python train.py --n_kv_head=1 --head_dim=64 --norm="rmsnorm" --norm_eps=1e-05 --positions="rope" --rope_base=10000.0 --bias="none" --parallel_block=false --init="uniform" --init_std_qkv=0.0238 --init_std_up=0.0238 --schedule="wsd" --decay_shape="linear" --doc_mask=true --dataset="wikipedia_en"
Each number is 128 + 24 x the weight over its row's rms, rounded and kept within 0 to 255. Layers, rows and columns count from 0. Numbers have three digits each. The size before them is the row's rms in percent of the matrix's.

# layer 2 MLP down, 256x704, rms 0.0502, rows 214-255, columns 64-127
100:157122112130111106100128139093133105152129128112127151142141128122119131146098094156139125116150121106173111095160098107096149126114111137149104162167068163131084122142097136119110131165123135
097:149151125106168189154152162120116143152130108152106147108115088124145136169149087123129051086130149148143175137134108105112140092140126127143149111124132177094164135123131140128090146126114147
099:113140170114142170177148114158087089132142166123096110162127096112132120132146091133118158145124110091081118128150145109116143122132096116126156136151124114067150155141109076139145149161147113
107:140181141188097143142176166188133108149138149149119108126127133102124134105115107122138097115144110110116129190171198082123163113137118170136132140092166168137128148145156149152181132136111187
101:102126133125123124093125139138130095127100139107098181140166126105116130110114162174158139120129131125147107115121155153138110098152124111137093158086122104112121135124114158093136131128109130
095:130123110130122122147135132145138103126125153159113130152164141126157172118163140123118136095161087128105135132122145121093123176165071121155106116131131110125118086092086141164113105134132156
102:133120108187133129159108098114109140069161142096125150076133161088184100130171110150182133133084087126163133065116160088129159121157082101142111128147073133107131101135106128074119112136152152
099:150098104144117127113144094146133117143121137137134128134123137167121128183149099112146075097086133142125092104095076175103130103145126114090142144132154106151149134177177135140122134153117092
103:157129117139127102113157133144106132150144070127112147144136106120154135128123137143150142141119160118092144122083165106100141124080116105153132126160126152098097124108162116103155117086172154
096:119111077139142115143124106137120125110148142143122137145130166143149114156148161115103131155101156084115068162098111159125115083131126169132126092120095132124134141145171139107124119145151078
099:139122157137123110117125094069102126129134138148122137111127133149156100142107119132123132099151151158146159155122069113089140165126127108166142133102161101120128099155109116123115154157120140
103:110132157135115103076109137139091156148160159138110140112097111095109146076112142155155119120141132147138109125140121093105108081127175144125106121159150089132169158142124112122120141165114126
093:132124089133143151080152109069131095147125113092126104111110106109137119096124154146081114093128154162158123116122112116142133171125087099132100168187103184106121140148106145132137115098083170
092:087126141133136082204167124097120128105129126110113158095157094124158156131147136088095112100121140083102135151119127126100127104147120166096080103114105161164129145119109120118135132109167150
095:087126118093103115148110080098135151101152134133122118103104159168089148154144159154130104161153160094139148110122148133129113116103144146133127135104162121129139131157115103091143156122136127
098:127125122122112138123100151121089113149160157139140148116099134114165125120125107156132174160068094114156129097113089146124148104157168150119136179121132149134108115108148112085083123112122079
098:165128134117107146086117128145100112160155123122105129125141124153164185089109162153107127110132167160149091151111111121100114121120143151145106156118169141106137103147134091131115110076147150
097:078112117153154162072156136109120164107124125125174127075122083156151154125106163098127071125155129110108111136114132116137122153115124148171156093103142129101145132108137158154128146153173157
098:151119116154149192125147124181156141094176112121128110105124167146113103142139094115187084163141166125138096103103089168126108066132148129175109115166114136126118137140153128129110106073140127
099:135121139136153146160108139118128118107098164093102149139128093179129077121078137154117131130124162134095121118107145124145153166113143139074129105146105134083183101141119130096172140118160121
100:103115158142172136164103171132155100111159093132113076127190111109142166119147117151133121118142074140147190135087138125141142102123119120162089132126155120133137122123085109120103108105160144
098:174139128103141133090129125078135167162093124147128149092161117138122131101153071145118132126117143144108102112109105117144112078110124126107134120167137144129140116114190089120121104122107143
094:147152175167136132083129136090079113109160126099098119091135113090118084142156143178126112142146160109100139138111112114164174135103154110109092088127112108129137117121113114127091111138141147
101:127138067136111077114108098150129161148090078113124150107149157076166122122114122140146137153150110161097139111123126096191132132119099147156098148135093131171120133116127131115132106114102152
091:163148153066154137145140146126148138147122150135159133101122145107140088135066146157105105124148121134047115142136143141154187124131125166146062127161146070159197132117134118111186150168108129
101:122096107117141157125142160135140119173116150175104110149114160149120146131119113123134133132166116136157128096116134111124105122125102096108146104131113125133144079108128126123149114098115117
099:148129148144125110157152145122156134111101138118123132135145156166104130117148071141133176107089160145137166127126119131145170184136097154129114102159146153132132147123106123096154169156092090
131:155133074101122142170144116178077109133096123175136137122111088099091160163179152133110121135138134139121143129123087131115155127119116120102087131141111130119123118160113136127152164120120133
100:100134129117116120141125130112062162133109131147108147153076092133125107150082156107098123169168136100116125143105097135116146148148128146128161122137133135102131145164129115167120114085120174
102:136130134108141134116172109132136154133126151150142114166125158098119103101088173138134131152132103133128111126160143130121119169138152130111170142129130110150135112119108143102101092131165132
091:104144139145125134173158127136087144119145114134106120140112152119127140126104154108148112152167144134103155141137106127161121132120126094118122101195129126134139135157067104131111165129114162
093:084134123131090184132144113096087148104139088143174131108162128131164118133150157122130134107088152137131070137143151153113127096130156119165131114123146128104119112125083178087130120132122129
095:155132146125118163153137093088139133143123150109108152114136147148129102156121113113128166086153158170122168144124132133127119179138157132125141128126137136139105141086167172098114144182118104
101:120107166120092147101132119095096143142101116179144133101154127111142151098147143155181128129159149111168148152107146115167137172120092178118128141143126136141139107111139103129137138126103130
100:118157125116144147127157152116098092097154147100145141146104097145124102129148142158121149119102122142162123111083149159129111163128149172107148073128102113121112128144158165117139064115141157
104:118092166115122096105102177102153101135150141157137147122117117107134091143135101110141143130154122109144142129143106130110102115144158118118211149088134146132130107133172135138148141151094121
101:130136148136135098085117145139158149161137098121049132127100150089110120118138091129207118118132085114121105088132159119145131150120117103124137089133127118136110127163114173165094162143131115
099:134129125149142157114129114123141082114133142172151128122141168127139178145117173109098172118101132110139117154116173124163124149121126099155157138131109126123153137132146121166079155148128174
101:112130134137136166099126159124140151101116165131115087110099120099116154125126147147119128138145173141128107142120128132068122136097120100139108108145151149085090119120160110131127121135165152
107:103160112176121152120146132125121150108151092138140161104171113130169093157157108087118121139129193131168085126128088153127143133141104136097088140146109124108137138124094113146116130097168118
096:075148123102149132120094140123140108099168146138163152084115133121123115135136148151151129137109081119124122146120141114150106102137100138157125164143156100122129108156115136086096102180121055
101:143113134136118103114101102127107110145141130082130195130107134089123133160134126189146133073111110144124144133102093072146168103115122185092126117156135112142092097157150144138108150174141123